Weights of a small GPT-style language model, trained from scratch on English Wikipedia.
Size: width 640, 10 heads of 64, 70.2M parameters.
Architecture: LayerNorm before each block, rotary positions, biases, normalized queries and keys.
Each number is 500 + 40 x the weight over its row's rms, rounded and kept within 0 to 999. Layers, rows and columns count from 0. Numbers have three digits each. The size before them is the row's rms in percent of the matrix's.

# down: layer 3 MLP down (transposed), 2560x640, rms 0.0235, rows 2415-2496, columns 400-479
# up: layer 3 MLP up, 2560x640, rms 0.0269, rows 2416-2496, columns 400-479
down2415 100:511467449497552474500469443497487456538482529482493504561517519505561529423526422487488421485451553520445463548551535598560476530486500514499459479519487511451508521446501505426532529464486540525535506512543492466528502425529357517551520525
up2416 098:507507555489490428533549478549523525487570470484455546485526459494501483443411545432532530487464482515532485542496476439471491529527490498502458481472497521500452457537460482466484500432488505457448440490492475507514473520543550454504426437
down2416 096:470532444490532561417454489438489475468437506533522437521497498534501520526569434610457507448509507534464520442507488553569501457459485501503504499549471443493560562503498509538496483573509504511500576459445498476481634469515481531502540509
up2417 103:405467480536563512464451410393414543502507510536513587478494496474420490507532473507428510465488447502514522521498500578546533533507574531487493468441479512503521491499521469481471482591530488495513479529502522534536502444550532507514487464
down2417 112:558583535473508446479595581526525447476541473496462405540524522492588480491500539508467483534481547490436470461500448463470480518517459556504477479546523523474506497512528576536511516398418493453468547478519517532471559528503528501453527511
up2418 105:496439483437517440492536476434424618508490518536524471416452525484521547528437542473466433473475524541523526520477503539551480502502514538470518462431452499517619500531511489524460458447558610523490511463496468445513488516599507497438454428
down2418 105:484541495530462518508477529517504400508495461467435560564509454552499493528564495529508536512516486519471501506524512485451467490471488473499501506540478540513421452400551526490547486541448447536484498493551507529502438500423533522493521560
up2419 100:425593424438502486464530524422455555500380501488475470482345551526412534567505454485513453475494536535529471483502457504539504518517554526507465522503442507516491537472406528500461480501539527467482468525438440519533508490558538463428485426
down2419 105:513470528564508530535443466555564468498581470560527542520635463444587477430515526507478553477516463465491512477486519487499532517502440494462545497519580530514435488539561466536528519501413503509516507444535503449467473505444504548537484576
up2420 119:496522491433482455532470525439417509516452465499522464490509623551398484490485479481502516526522522519538491601562463526478470482579509494517546486527495505538494473503454489451552475469462484452498482496546470515502499547540478488519515516
down2420 122:524515536499466527490530436492460481500459484484488557516461495519451475489473486597471503420506476564494493516485485380553408521501573477509463505520465450481518460523491499509591416490507547530489442573500526421527503507505456457482476489
up2421 095:539503479410456451468472557451546467460546535526408501491436552520450427518386560485496471438543496435533471464516410522528500529549486456560563486561538503530452571458464484470542513517481460549459504502466548520468533598532526551494429465
down2421 087:466521499577534540521538468493472492565423470521515513488524425512536532532579443491528490580498543602506478535479579504477531527451467513480428488483467509513552502553546530520481459501498574479559440500519469466526390457432492446550557494
up2422 106:507552366488488525512541525521484538507470518486571516510501495548480507474505509553477549478472447499505540486543538501488456466539456505510455493489501529509453523488464492548466482370472467534503540506559513463527523451562449505575511485
down2422 108:492467509434478491469486522472540501495488480518514457456492552506487495509455495470469426502576515503496452516447477502490522511488498511499567528517477488550516452555533553481528507596480506486490545488411472554513562516474475478463536469
up2423 097:486448515419486529534564493514496494554505547524537496495498439505456486507460504493511548467467438539403486484528523466505571514546453516480542458544510461534498539545440479472537505468465463389522460461537533517454477451522576534465465554
down2423 093:516546528556526488473467500442511508494468477454493499483495542492562498514542562528519462501575601474512527515520464535487458555473532475511478510467472521465483431463528539533473493566612502543456559513497458489511522490491488478563498485
up2424 107:496460486427503521471511503520542504492524510567572490476527459560435518495536501531503539512397565505491470583444466519520496476527486499551508438529508488396493588491453407436490504538512550476565500442503444438502516443505492486505511493
down2424 117:481541515522514517513515501476457522493426533422482516575437541512506528470457531462499503518515455525531576411533477486475555475467475511445493560474508532521426452510478532614530475506491467549492475548471516528471547546467522511545494506
up2425 103:532480556470544495460518509509497444543468502507541535550472497485518539500463492502454626491515411528533481487543515491494474557504507516465523524483537463550513446470436412496493462537447491430540496455489502511513500481539522541467494451
down2425 100:430502406494517484519542503517522528494596517441445492419537469506479519535516478550516439545475540506477475554477523473528472491512540471515464449495461525482434509532491563470505546480529518524563435451487559456514528554500524492502507488
up2426 092:487517531521425473510531526535427502444526480558521515604518416525462514477539507482525530509511514522524510540557450537524497487542486481504451535422482521541460495500485526531552489435535547547535456505461578437522486516510468426495461524
down2426 091:514478478513548475453431480438586508543480523493457558411452556503526517478453499488484470509487539481521492453507527494528498494486519535491525422546501448461563516539446472478445535577465480480507580463531489532461508464476520540507536451
up2427 093:543510477596408559493558479434466561508504575503511517585471462478501440506459547535454418483530480562472513495444493512539457580484460571394506556487470504503516449470531525473531489445509480480477490566501472560463505456504448526442442502
down2427 083:445467532461589467487452513538503484449451426498543499463511544521491577527529460502495564533464537443477522506535481520505521421559570437552503434521479525513529572507511502546461501547495519499533498436442514423575581583505512508523513437
up2428 100:430519502485532512458429517466449458425503472500525495498490445468516585451512543489404543446462461549524490489597478572497535423491482500482518468504564536539567439513441447505515471445502502551444580516509571428485486466480516492472545463
down2428 106:566501468532443485473503505493510516535491561510463482527526509583474449567493457510532491561510513500489540493456458469546477519556499497489488521512426460492451570437527494511460492504480486483575450451524458588486283557518482489446480514
up2429 089:457428491529458493516559488518532460503538551528526576496482475462479486494624430538501554490533447537535446479536538512528498502479508545479489528490470453448462439464562528540479498441511558518435580520514500436460492551564509515532420543
down2429 086:556565476473515503459452590514476482480425475420531408487493578497426507473407558471481471512453495452430533503513474522483491512512472436481503487554530521562536504491463440461497502506463510492573464444508471549546305433482501422483533452
up2430 119:464579482483471498490541540456438461430535492492395592585483476557520544538471550550423524477465476538487477454468466568479480461487406480543454419504480475503509481513481496504464506453456558508599455459452434423482566502528475475449482460
down2430 122:490526481501511436495480457426462491464503437544578481473462492568473542502477498533581537470483518520485497550492470399526552480533618491525626430538494438489555526468477526502468469509540557500474523564466555456510497498469446509476536501
up2431 099:520490545481521551489570535462468512458513523450512510576505513558513625513534488437514455435535478556487514505409446492507445447558441481475511505564547505494468539483458521515460487467513580486493446510532479477489581527538491498444497551
down2431 093:508481483453479442464452435552492521492487493559496515444539441461497410484515477574421570580443466450537475504554529550466543528415555532539532510439442542523526459520504550517536575525508424508513579506407518527524509486461485507538500487
up2432 119:562482451513467528432494553472527477434519447456570532536520471600433492438487443458545506490496446559494559503440514491481529494588520482474483530490554486470506539530482432459501554527533532494501553426441421523536509497500576542500501432
down2432 119:531520421479533506509551496515487561477521474562540465465531460493449531486514471499467552423505444514526542515446558374450495484463584508471491518454469534523511482608459479584485558494498426477452483459554530509493490521554454490544525479
up2433 095:481528434494517551412425565468557523502498477533489524526560409428454510500475518542513481550471467535530573489477469407459522423471431523522478538529525465507458555500523476511481558482461465446478526497535575518568478483448489498515429482
down2433 092:481501563518475496544534433519486542469545530527505477466424548516545450459533494482479588488569528461433403509525518586498507486559547490476467438480452495522513480495490508499493409501521549548506484518402430475459605507515489487529567493
up2434 097:482496521609432524517528468469477547509460457520526490512389469567465470522412499451532474519537460499441538552487472535470536472563489369463561512524502521448525487480545429511445517498472570497434506474500560520510471467426498471511483495
down2434 094:489520460470563424495471557469493482540534530505493494522582505490511545481571488532457477438456507495553499437507494491518441493480513606512520497468521439535449489565445581466582425490530441447574514509546457499520568511563534491502520503
up2435 096:497492592606486507480508530558548543509526499521487533567602461588473516496447529509517501505418513573554545499532472533461503529460519498438460458494483447475479434502474516561426543471488465523601516475480401471537533557519499558508548504
down2435 094:530519400449489500516521539473468493500491482464542438478387506449504514498532445495455509465575497480466478469474562425544485451524465520554567527506478544524542503568592448436559495533482507485448514544457525527488565446542525433521475506
up2436 100:552524472557453446535525454517485556446432479412495473474465487514492562498464501514514441516446525467464444449444412548476515419478484498530468478569487426477526488487459452478519481550540443570478488442575425453511533417444561539478521483
down2436 091:454454481488513500468468538434499486519511519537513550594526414568511446478512506533442518532548491522494541494497608541529503561505525501486535536479527568478463493511530537512563533489467514498524527531443523529465573515538478520547556483
up2437 105:493433478519473472500543491521509548566468518461561506452512489572440483493489477546515443585495500494453468494467488556538502492478527447486474432430495547508515469481518477494516495468523515461488490471500493518500549560443450534463587487
down2437 096:486533568515572518450510532548510467473521441519496472554520488423513551534528481439473520425466512525517538534508547452478502499569483489442488580568486480504515474507548492518481506512467508526551497517440498456486618490567594481573432518
up2438 096:530481514546460419487500548457499537445504552504517538575450560522492540534449423486491437470499398579455515463487532458513449494483503449483527490520520531482532480484568493484623555555437484480482476517473495406500525485506539538498441463
down2438 088:450504436452472561518524499558488497521514478476510494426532452466533474477573545583453522483529582458524531527441492527492543500550547514497488539449508450527457521469412510507417466415534517500488504436563481531500488497512512489505562520
up2439 099:491562494433472522532559542496521525500505408504506524494507534532544494491406572517493609507489480573470496479537473510491465520548382487437479496570485524544481514432471455466504528467455438500584569388473509499470479478551480502481526499
down2439 088:493484473509596466461560527431423412452509540389494469523491505520502498494588489506478441481513520489534540559426530522488470478459479521502524490462494479497514447555569492509448471493518582499467445551462386493479529517513510498473523481
up2440 105:489407472442431577497526437545527534607484529489532535400514551420496532508481438532528471490374541444526528531477466454541472536499476487552446548437482514478471457496505476512429420471469484447531477519516484498540486558524464439489439524
down2440 113:550597500539569446451442542445434488448463436519519497557524434547494508542495561459447583491560487553481457455514554570470504482494513489487515464558490483540472532479485487510546539543486521513476508402487492478479510453476509522497574495
up2441 098:484500465545484503496518455534447448447505437459484469486468450489508573517492576534487492490476530544481507628519513539473462511487481480398485498506471487486455540494484518494602481503467538555383480471496517432519473419492447479501458543
down2441 089:521493509442523478510502565404568553500522546501503546569557489529478402500495439411528515486511458441492508454492448515574543479529498514649506490462538513552514480505544478475406473477488468416551534475485481513462518521509520538464570509
up2442 094:532551428537518461518561553468489471464432490468473505534503504564461481517486495497543504485586545488503510483499506532447587495527454513437490544499502486559565496498468544540524488451496509471445472511452521506482491537553524464495582503
down2442 087:454478575503452527460491472538496536528522491562481499436457476430516525476546545484484459510451465541502478530517537481537492496497484508549506466509522445461442486474484464530475517522530486549554484468471500455558584509462459533509470513
up2443 100:467547471462501529476566517534455489482519461546516521552488497499466544499597499520459603487511440535503461461521419457514555490520535540434556483414560482536534439519414502499501520459451532443576453477463438433460475515518526433406475439
down2443 105:495445516538485524533462443463528507542461496427463493478548496477511483495431472438500406522425559424495538538483534541485441542470430501527425502543519491504485553482564447483481524552562493495433511526583518572544615410521445558590519548
up2444 104:523484556495527490476461557486511510481480485499417569484429416433494499502540355484501530493468536518517535521521532471529505529513530547554527434514488479534507490517509456477489497421559482403504484486478467513527540488576496540526463430
down2444 113:457466377492479486549534459484486545500506474455518429485563559541513485465474617516512499460530482450509486482470492538486505448471477471434491489477552515454458521471509538585552496553446540595520566497548525432498480521470460442440523593
up2445 105:463472515551445524499455442517493457484479557554560534542643511551503456490477512547532505485449564524551497501573503473481498509556558436462518469495497552498487519527503468466537453499529481429412471476473428538497554513469523518454427521
down2445 103:585514473524569500533537569460512501487504455469481483524406486440458575475485532539515555443516488518486486507432500538534440464484494542524461506541440408476503471492476529493492597505537554537560534467518503484478568520519441484509536419
up2446 105:480469501514427455469562478491468571418491492492531538598469402538428503454472513465485455511447586495497493484526529477568463514460562503405526505516512550538482522509477484486488547504559507481454512468468486439545491485510468525468483519
down2446 105:504526504503526542528508542483576472538466514576518491412538570482563517527561473499502546480512409522500481482533488535513494453528412511576490529549453489423501461453537478486557477451487460526538483511512448530485539481524556503524534427
up2447 095:501480534541536481464537502485483457427446547551509484465531507496502567575526541453490510487507549517461528520459518617482517534538495497454490475472500451549477527492471487451554541494540540548457495471517487468542525490474530504515553521
down2447 090:498502492447534450490534548476420538523611454464526496568538469546515430417512469563496497560468433501440485491518506426547519466447517500561499509514496504532548438505495523514486494486433549497562509512507499490462478462573489513516515496
up2448 102:527559493506567566480478491526445513513510454439512557462485468525447459545546430504501459478469483534492462442489500444453510560529467497479521527532519545477483516565479450452446511517499470523499475496530528516599517448519558476510447454
down2448 103:511404522467444531481501510486528531435503551598516469554458534477542482485515541492434564504537544468472526567498437528506470446485490474560550476454474486512469476492526551575452465430536555474495461476505455517471447520540475536498530533
up2449 102:470530438428454519501504486524566479548554440383433483486446552489536534488463522578492467416549524523456505460488460505426509505501457499519517464476583516469521517580525539559544543483514545523491531527478479467574481490424488457507532514
down2449 110:503494512550546483507509507495420527445461572605509517512511422523499452508483432378522532549479497488497502514519550489614508539544501527454464545536425547525523518483500484408496522476477447461505483506482528484417518534571516545538494430
up2450 131:449595495514478465451483498500497535463461475490477493450384504497492533551482529506482443466490514496514502502526471496474528476489546568514452459484540516497498520581512500521479483455456489578484513504498486449447510503455519565493452494
down2450 144:528492527569492478473511555440472484505597459465433493488498451502556515555461527587444510478520493493500510446440435508524494509535465503377472489525541550551449503437526608549564496481535475545503525526465521475452592532516475612438430470
up2451 100:468486476554498533504510516478532513530494466477535435499520508494416463475528497556470512459517489552547460445482536489424502525473510543545488514561527524492555445492441521487508494510523472540570522535475495484498501542518450577529456507
down2451 099:529557496491482481525472527509518491505527488502481546531480483454510576506484471451489504553520524527468521555543455544580477465548531460441454440432520497512433533542550496553521539476515527430462521426476473507476601481517506429476510481
up2452 104:462522456456514526459495503540438462481585528486486585507549495551445490483435522539475491443532462530531505469476456499527501505480478481495528464492480490549462493542472494416541544462485561507564523418474562471506511492560502447496378417
down2452 101:423487492495469494507465531493530545510378471483570468534468483482424470483453532470522554541483491493487516500513462517459582460483556445545481484463494503458501520462510522544480484575452476512468431523555401477529542499494498502518498533
up2453 094:504489524465514483565520575507505532499483522427554467499495499560464526449469502538492615484513489527483497552474550529540495417521477469445565612526508498435511430436413496441554563433495530419498531453544432466540504424545445429548503444
down2453 094:438508552535561511428451445470523529497519528580475519486500531454514513538548519484539411504445521468528558478513405467474504561464517508571404441509521513565463533591515487533462441557491462530516461495481540502509550581465519571437469501
up2454 109:501561451554507480448489491467508464497482506437551606494483470533469519513515496565421544477511532516421502474497428514613523545499501458533526494544543531454493428560555466502537447513475535490590453537469494481515523467484547426536440493
down2454 110:492485485476510457513541518450479506546504520550474535500398519412461445520497516511528510522565491543458476457544554464573505512487463540472446512517401533508532439506494563463474466453541495606425498519501540497461625528492460511447492408
up2455 100:477444480476518505521499532497514479563500500529537503519444466616471430499521469519419549456463518500544492569456510447581412489547539520513542608502535514502541456541485485546484587485456511506477510520544530559551479525625471517538485505
down2455 098:522531503543502500484460510516444484480554478448484507513568492381493584454499509511522448551523502505449535476476443565471599547465474500487479436530506494478459523466486552492499421429519500522564492500409509493470519493386515496467449486
up2456 095:492487477476425443531537577531469583514515460501551536517458509565500593442430510515529454478503536493435475515474495480504485455523498472417447489488454406490532393575425543520482536556585543462493493502420555446503490530518548467622491564
down2456 095:523526483497537495512480500449486458458544530499512441462527499474502478534520494513505520441499491520548569462483470503516505489463514558561509467551477582476505546416556485499497504471427435553514496438490405561543491471507428551445467412
up2457 095:490492487500571504461499511573509533503540532547500492480517448500491531518609452576490517442623520512581430500485475481513473460516473549496514510486493542449427512437550496499475578508502468520557571446560570464492501501554448500539511561
down2457 095:543532525526462489568487491466522488512525466476505486521510526453479539504383542422501467540429449485463627491528515536499515547455516486516480471496483474518606517533466506538530446519483550495459500559481463499558519493436530526474452443
up2458 094:520503517515464570540509519501547547578524476434441546524500479479485452460470488561523528501457534497569447544501406431442609520512483454542571456442567496527539475539485495497482500554515502473492516508428451476518540511453492476488453564
down2458 097:526488514518576469419456526498480439465495518560529478472443486509521582531480524460514472540547489514449530474468573504563440514492476520496428564515440490467498545512533479492554528400498465528467485495531507542510480467526465526490515475
up2459 104:539523514494461506455499518546552526537406475457473530457532508518490533501561485531528491537454489590512468364496514544513498434526526493545491449523470457476561454490528466486492468532508504428479525471515500465495490532453492518470462492
down2459 103:439472520519481481552505523463427487476575505535506467551520513462532470525461511498474503463534500403453546582496464528518511534497481498446458500469509532521440508499444538510509475512513536579538442483471451517498439485494532525474486488
up2460 117:506465499548482576478493422464502451531525459473500503453511520521494493561528437485520457484522594498458474524474492506505498536513499476488521494532546565520507457536511446449455540547565502518499566499498523477553496488529510487469512516
down2460 115:504508469472473480514521590475475557528486557530521515547484461503454529492516463482475535507464407503500530504467484507484484449509523540546500546448471440466480547481481509560544478426479453480447449472503468510457429458500539514568556528
up2461 104:543530487614552533487470529347448432542481463467564507514409535486498481506531525519533485471515497501522526449461526523516483542487444482425418535448503495445536477560490426489480497514486461513484487391501482525526490465503473485491485613
down2461 111:441524508463522500444532492686505547520435546534475516484559454519509501494509489456489502511485477495515477547548472492484488443515555511597565472547502497490442533458517519533515454433538568466532522607513475499486390497504541511537533406
up2462 096:520512541516418425612527486348466524531443583520516527455467521534511473487522497529478573462500557480505467508458544511533499473543504551539516520499499528494481492486428464481488516492538490503493471517530448499519464517546528558490539530
down2462 098:490478434526567522385487499614515510526552437466475530544525445446482494496465484449532465481495489496521510476538437523508522577499477462480459559479473465492504526559522524480532504544398504494507497452512541554492465494405530432487444524
up2463 094:489506426539497487493540444434465528540450506451532496494483488573521536521515515456497481557529557505493463474517560609485564519606468554465482483538523506439526457491533488571464427455487480630510521499452467480549508477550505487504520530
down2463 099:499489528482489488502490568558537480444545519542492476482494533418470451503466494529513537435505473534478499536461432356554444479412511459502477518500415460547508528516470503437505515521490514414476454460563515552502489504492527549495474541
up2464 095:437585383458521491459542501529483462546543511495522526520569444557482439477415520597470492477494512494472479522531413447527451496509418459487500462580484504547515487488462532472505546434490523459524547553477551514519502519537456465472453479
down2464 097:509426556515492491516462506454519474439384504477475529502395528449445624540563522372519552577490511483548494475512594578467538552500549555487532506461521457484464553501569488536519475546467498502434422435473501524494572509493525539503548549
up2465 099:508552478538491415495522562464501510568506487455527499517431553474490491463518515517456543565507450536449561501498558437521509533630512519464493501550534504495452496492422457548510459445505505554483459503478347543499480493500538432521535506
down2465 091:495483541468513530467488458551499446435463488527444478409595507517531531530425478525524471462464607453561441526500443568452475468411500447532494479456481530467546524534540491454439549521470511449515496459531588490468606466447450496442496488
up2466 112:464516489450517492412478456474484485519429462463490516515546520516425488448512490397528571601441468544514465473566487490416547499633498473515505530506534471504489466536442530448522482509490514506503392475514435497550488527574531458534546480
down2466 100:538505512480445470575514469536455519568476469529444494486488517520485472497457472509472440462497512528506500566461508395544425526489555447476502506485462519505506478545454507556533514555494471480468421539520541473475644562512460510458460467
up2467 107:465564440463517505430488510494425536457455504523453422474506467508483471461526494577552559478434479567435464526477487497515445501500479460621508514483528481477479529520454459475508548472457516472518479488434448458523506562546530505523497490
down2467 111:537501497543457503567471497496566512527492483492567543545455455487506581496487496471476543559541542390483521479499475541494547484497509514428469476453515477504519501469472490561452435492552525522562531464555505461447431401473470502516494549
up2468 094:545464446542456485478449477516528519558472557478541492511480541520459484541468486468465442509512565532502463416426514512543455513511481533448506502503481497512578433475426551490484493467464426431479484495490499467551517532553453573469517471
down2468 099:454550579503554472521566526476481482460491483452421559492524450481535533501517488560536526459482459522455517545547529522474488496518510490579522524503541480472438532506539485502514482526541538491530505472534483506499542434480555454533467487
up2469 113:468483474550443502403430542458510510444526468384518551429461459532511452498498429479459503491539472505515499527504477526470516423482529479543494495497577535572500471546527467553495475428506516561443520523522497462476552497452498552494423490
down2469 110:565504523485492476513505496521509514502465469553498438508525500480544478485520452515513440547503485478511509465463502520468540478497504517487565485450598545476481476503481476585535503499519468559511442487639509531469178507483477515489571523
up2470 100:480468509578405483460519592513435531464498541463498491520430478470578509592534401522477563494489504515537489572501463546506451536465503515489468477513494471519518458532453499504555491430529546558508508460448421455488565474523490521522549423
down2470 099:512485505433562497518480481450483541514469495532475502469629531505471390449460570462505448546528486501491507443520605493511482513505505473526498524480494504489520503506563480510442534558456503493506475526493573545493393507492458509495462597
up2471 099:487512472491538583500526580480478503512417455516558582462604525499428489507480466492499486505478449557492454514483477465482467543511510485495486545529467479433528474521504466417448492472504527477511478479524495517565544508557487513527512514
down2471 105:501460507456485412492476496467489497472531506467489443578422487542547468479493514521530538482538551500519588477516528497495480512437507514474540450517451482513479530499477576507506496550502458510476524498531458476391496524464452519412490527
up2472 095:475434500455480547527535507537443465495499535473561513598557473585443437510452507450454527551486481542447460570507450475492499540544488436443483529443564501570472435475451475502535583514506491474456446507464525503484490553512487444481471514
down2472 097:565572507514537482499488500409534494540488477485458522433464548446509595448539473521534447488486523502591551452489584563487503526487512536559496504564444445400498567510516537510510445470480481531533567480557451531529662419531468576474559468
up2473 101:486545484502456505532518472496561472522539601558455565541500447514443463441455445530407581472514434545518480461509436495477575488507556493485506489441492528526531522573502478532542524473482487465531478466503526421456487475537562509546497472
down2473 097:481507511514491517490502536525466507504435395446560450475486558504514506552495572539540445503513553487471496557514542556534402508487452477511501502513532501526530518446503510470433475551488529540474516497495545535495583512472467540486491516
up2474 099:448508496462524466497570552515550552511486477554441541441489434483478555434549476468467501514513545618543433543493539532481528512588526510425492542484504445510599479481496477497524497544496470476531498448482494486486540544487569480500524479
down2474 099:553506495537462480502480493440456459485533496500479422579522536557525470520471471545570521455485486401522545456514491416523474470430507513514477489520545505483463476478549492471466453441545542503469470520605536536480518465544479556504465462
up2475 098:519536490534429548443507557569506509478428504487540557478535443543477510522512513494482446540452508492481470460495521493516506442593532461505497471609477492479500498516528516570497564579496496567524516465517459486512537539527571538468483488
down2475 105:486473503465533515538506449423481484476557493521463491450445549498544431474531506492498530456482505530484538495484475486472461521442432558549504455381525498513523516500488442506455453425515510458433504550496503535463476497498485530542516470
up2476 114:503516440463468480550505511446465486492542413458487524508484536494523532548535472501429542472503513546521522538510525517451484449543428557513532508470504496620499473510470471505533424507476542517483508439467509474482531496527505536500476469
down2476 113:451542544609512540477524478469523465448515540543537493559469462486523559499435519572529514466547487488426460436492433522486535530475471549450491478494520507501473515466497569541487433452590495505506434505486527511436338471502484523533538525
up2477 116:483521417454508528456432486476472456465495479458521517527453545474492544542540504518478516446562477551513503507462439546500478470489551512501490559448478487578457513538527447455514506546457551552520473502521516423490485444518565492467455539
down2477 121:479500556542479505563589504514493484438446453533536509519535460516512528491525568577512498470525485475463489449513520504460592514476506519473467507497511541462515489448468491551489524476589493561528507446511545461448372592484498569485541438
up2478 090:568418397580492521475440513582467540617540468509478487428482459485496507538532509485575467509474476483481440506528476440494469443521468538451497492516446490488515400488512494542542504491502501508539487448535575407470501576562491502503429485
down2478 087:433586569432515477517573526417519453421471544506538501538494561558444481454509530459468467454483548550544532449506532547514546572499551487540485531524524513503482548489457504430471494529489559507468509519470477521531597406459535474511542466
up2479 091:507510493543468533431494467483483472476522432455499458592409426525538521482488547486474480458584516515400490465486534523526483476480483484485542439507494453555526449482551477514499534417431489476532504532468583497511510504485467456481497496
down2479 085:501483535481545489528529526497467489505460554554528530442552525456453491489517469501525487574487496521538507529503500498458524554538492531460455553482501525485480553478491493449487460562588477517442453430566468527501498441490533544520491498
up2480 098:458401500496485473485475484496488478508521533467502489461494539489470476553470500479457465471480557496455573554491539535554449535514467459525481511497535559487521445490502425490509442470481459499426434472548505534433495475491561560517413538
down2480 104:517570471482530498494534525459488564472471501567474471549499464500583552499495475535582539494502498511574426479526441489445513432474521512497510459493454411501445568525528532535554506527459608533596519502498472463563474508500484456446572433
up2481 102:497540512476488567444511453499449549549509545502474520455441533504496541599543514443487441483535501528491509568528499528399526513542438474579448429452497551551460484488425538476541381461490572510454402535516506473488492516499429472415503568
down2481 105:547460482530507463505479546499554511481538496524541494540508498471456516467470484533496552607500506522496488398431569502548523446483567564538505544513516489489495452515532498578484523500541464553481529497496513511494579524467520509484517459
up2482 094:500463515448431456502526550478489477508526572542536585522548497519521529519468472469447457449475459505521499593488454434514499517528497410463502542553495502558464537522421473548572522459552515527469541507524559545493524462497559545474544518
down2482 094:519527496553576458449509465485512556505507401441513419490483528474504507521546484526537576598520514477487500443495570598492482488466491566530499437448500484455505452401530521493451442536512494530556490497506487464501407535469505473516522488
up2483 119:494557502521478423493516564564512502440485494451529501519454473504433539538473455504550476486501484481463514491475456574434529459571528473538457473473435452520511529497528491534567515468544534551411474507555521397519498488430513541506500503
down2483 130:519451486475494522529413464473498527567485436469462488486495541586494502504551517405431465458515507473486457509527521485446502502520503507410418509525553567501460442575585503530425453538496473506532542516458482526545629444514596563481515530
up2484 105:460524420552460433578461474520470525518513460472531490419446475540433492484450508532455486449466471503463551495495469562556511517584494546528506533541515548499479562469467400481490467483586472520484443468515513542520479540544469581588489501
down2484 106:528454548503572535450471498490573497483428519497480548561543510462583475452576499488544485535544540524547466530523543481478578469417510504443526500498485470480507487544564471521522564516445479458469512481515481530432654441470561472437507493
up2485 098:470511528516514435503498527492463530484512469482571543506526413468457534492499491439503515488509472601503555484541537523541543436505529499425496483525473480493503478502504503491509553521486533455501474428505522498521468539499597536522510451
down2485 091:552524458526440545526548477497510501484538569511437401494469548522501444513543491540537487476516486484477479465441483479445496559461478472507493521478511532501499501482551503494421517465525514513481568503482468502499571470487435495529467543
up2486 093:471423486500533484514551462433528508524570470487574550477424514569488566510444506466557461511513500546473518478523551474515496473523475520521546551516517462505469493510469504459559522516504531525504468497489512522520471565464505480491421534
down2486 086:524571469513456478506521539557511532492453503456483447511536490454469402468591443513482498443494458458481482532471464564498511500473536465498465468481510517477550536445600525558419490457483495474518525469510509479503409429573514561499546535
up2487 097:509464524519519510459490506483383552463517547466544517544514514427551552493513571542385545494486489488422506529521449556457484489439479472494485507506523455534563499496493505547495444502433500519546462460489442438479535458504534505438430444
down2487 102:497479456518482499483462484515572458595476489509481511431422471522434473498484432474590446463485519541527533462449505436512537551571512542472519494493443506500488499508508459481478543520501472498459560497503532555506486529518442483498568561
up2488 097:529445519492523479526501442545456564556462455482563508497517477542452484517429405498491461478459522467442412563505564465495446442523523508475505559508432537477513481546527496521431446523527474440522478541499557517458527547561567482429460452
down2488 098:465576518542513502468506526417498486456501531494390517568481555481540529534589546499512530493540495537515581461523488525480545533438407526521498466467574398507494512448503491494562559456505532541470517489515460480572521467454496499537528546
up2489 098:592433424570461509533492475492455489514454495507523537471491487548513577532422506545524504446562494472485471465420499529414576497455508552397440488484605575470525469456382508481494513471502498495554496496468464481499547523508525586502504487
down2489 103:439540560439539494490546493509541495505522497472556480566528504488496430502573458494498521548474492558533494512596486444552464501547512472590551498509386421513484543560563508540531471528488566502465504495547541542516546489524470441534494501
up2490 094:538511421469479589529514492472481563631532435465518486477475538566503489556422521483498437487445543542450538511490462474525468468576445515452487501511493488534545481519476465467439522538506558555461476504506474519483496602502493517478435491
down2490 087:482487533539503463474484525512512449379505516569491535530452429467531497473592460513482484493564480476515450488492574500482515513428511497573515491501477476514490509432553543547591465489483440462569514461513477486484542375484519508515597485
up2491 104:481659451536443490555517521469499577559507505529466479532506385538486468493546524510556532442482523458517433471540458496577493498528475539507505471494501492454489550495493486459454545454482478448528410463523509482479493538522581519474468543
down2491 108:494411463469538417398441443569458430481477506520485542543530546425498550420462508459517447558438420501453590421448505580442557566528513413500499524532510532512443484499462456473560531514482494535494511515440476463521421481473508579489508461
up2492 103:488511579518486420482479487443503513563527526463476480477451497494524528484515444525512530492439563552507568551530491496549437514506454485464500527449499471537533509559500468501525483429493572484536524459505514507496493533420475515447458570
down2492 107:471530411525516543527538523509535509466471518555467518554507498494493488514498467509523497530519444441452455490514510547435549497488498489549458503540528539484481489468505499464477496469504437491461469546536475432510356429542533492514531407
up2493 102:543528504461460498537554525514525533490475550415546476505513527579472490511591531475459539486474469488489509558533522555421514460464501468447542524455460473452445423494510497539520453506560481509512442453530464514479484513534478555503544424
down2493 107:500516444556531517498437515467494540440481435594472510505498473465547533521453475477538478497536479539507458481509482473588509544567466523520474496528555527551585525517512489463517594430501516505460523560512528481501616461470539473520488527
up2494 107:478550547553501506558490480453510570465445578535562499540530418527495531485480489574468485534458546565491571498485554512545438546505455455452430455523504494458478517456464445488561506509575510458533483465506454532484515481471579514464476470
down2494 096:525534424535492477438491545536505424488591464459516458458439541446467438498513514450481585522551479497446428521491416480538494469439502515559534499578450498529559487514541582492472505481464514515584562513434468485504603443515446462480507464
up2495 102:414480464504503410444523554487491527393477476514516491534504517428442531489535569470559515504500473509516510524478458542543489494499525602540498480469424498514433471508502475480565447461497486492446424447495474460555524466544533529471484548
down2495 108:588546543452519549520498444464433489587520497508461571509507463582523490476507489475465465527472512512474490491509506503477466519525504478420485541542562516531497504515494494532450535541519514554569572534422485505443362537431447495567558474
up2496 102:502460439537543462471529438557490504497484470438511514458489493440517570541512543505551444553485509505440541504529519457523524481525481500436468535497468487428439443493461478548508434483482609446534512489505516544492511519499494488451446466
down2496 096:515493574508537538541498482467498511480547511600544492517523475538483447552515508505543535430473562477493392583499464523485507498455508517550461521537532496562555549476562549392519519456476440477502561512519488435505625471502437557535484532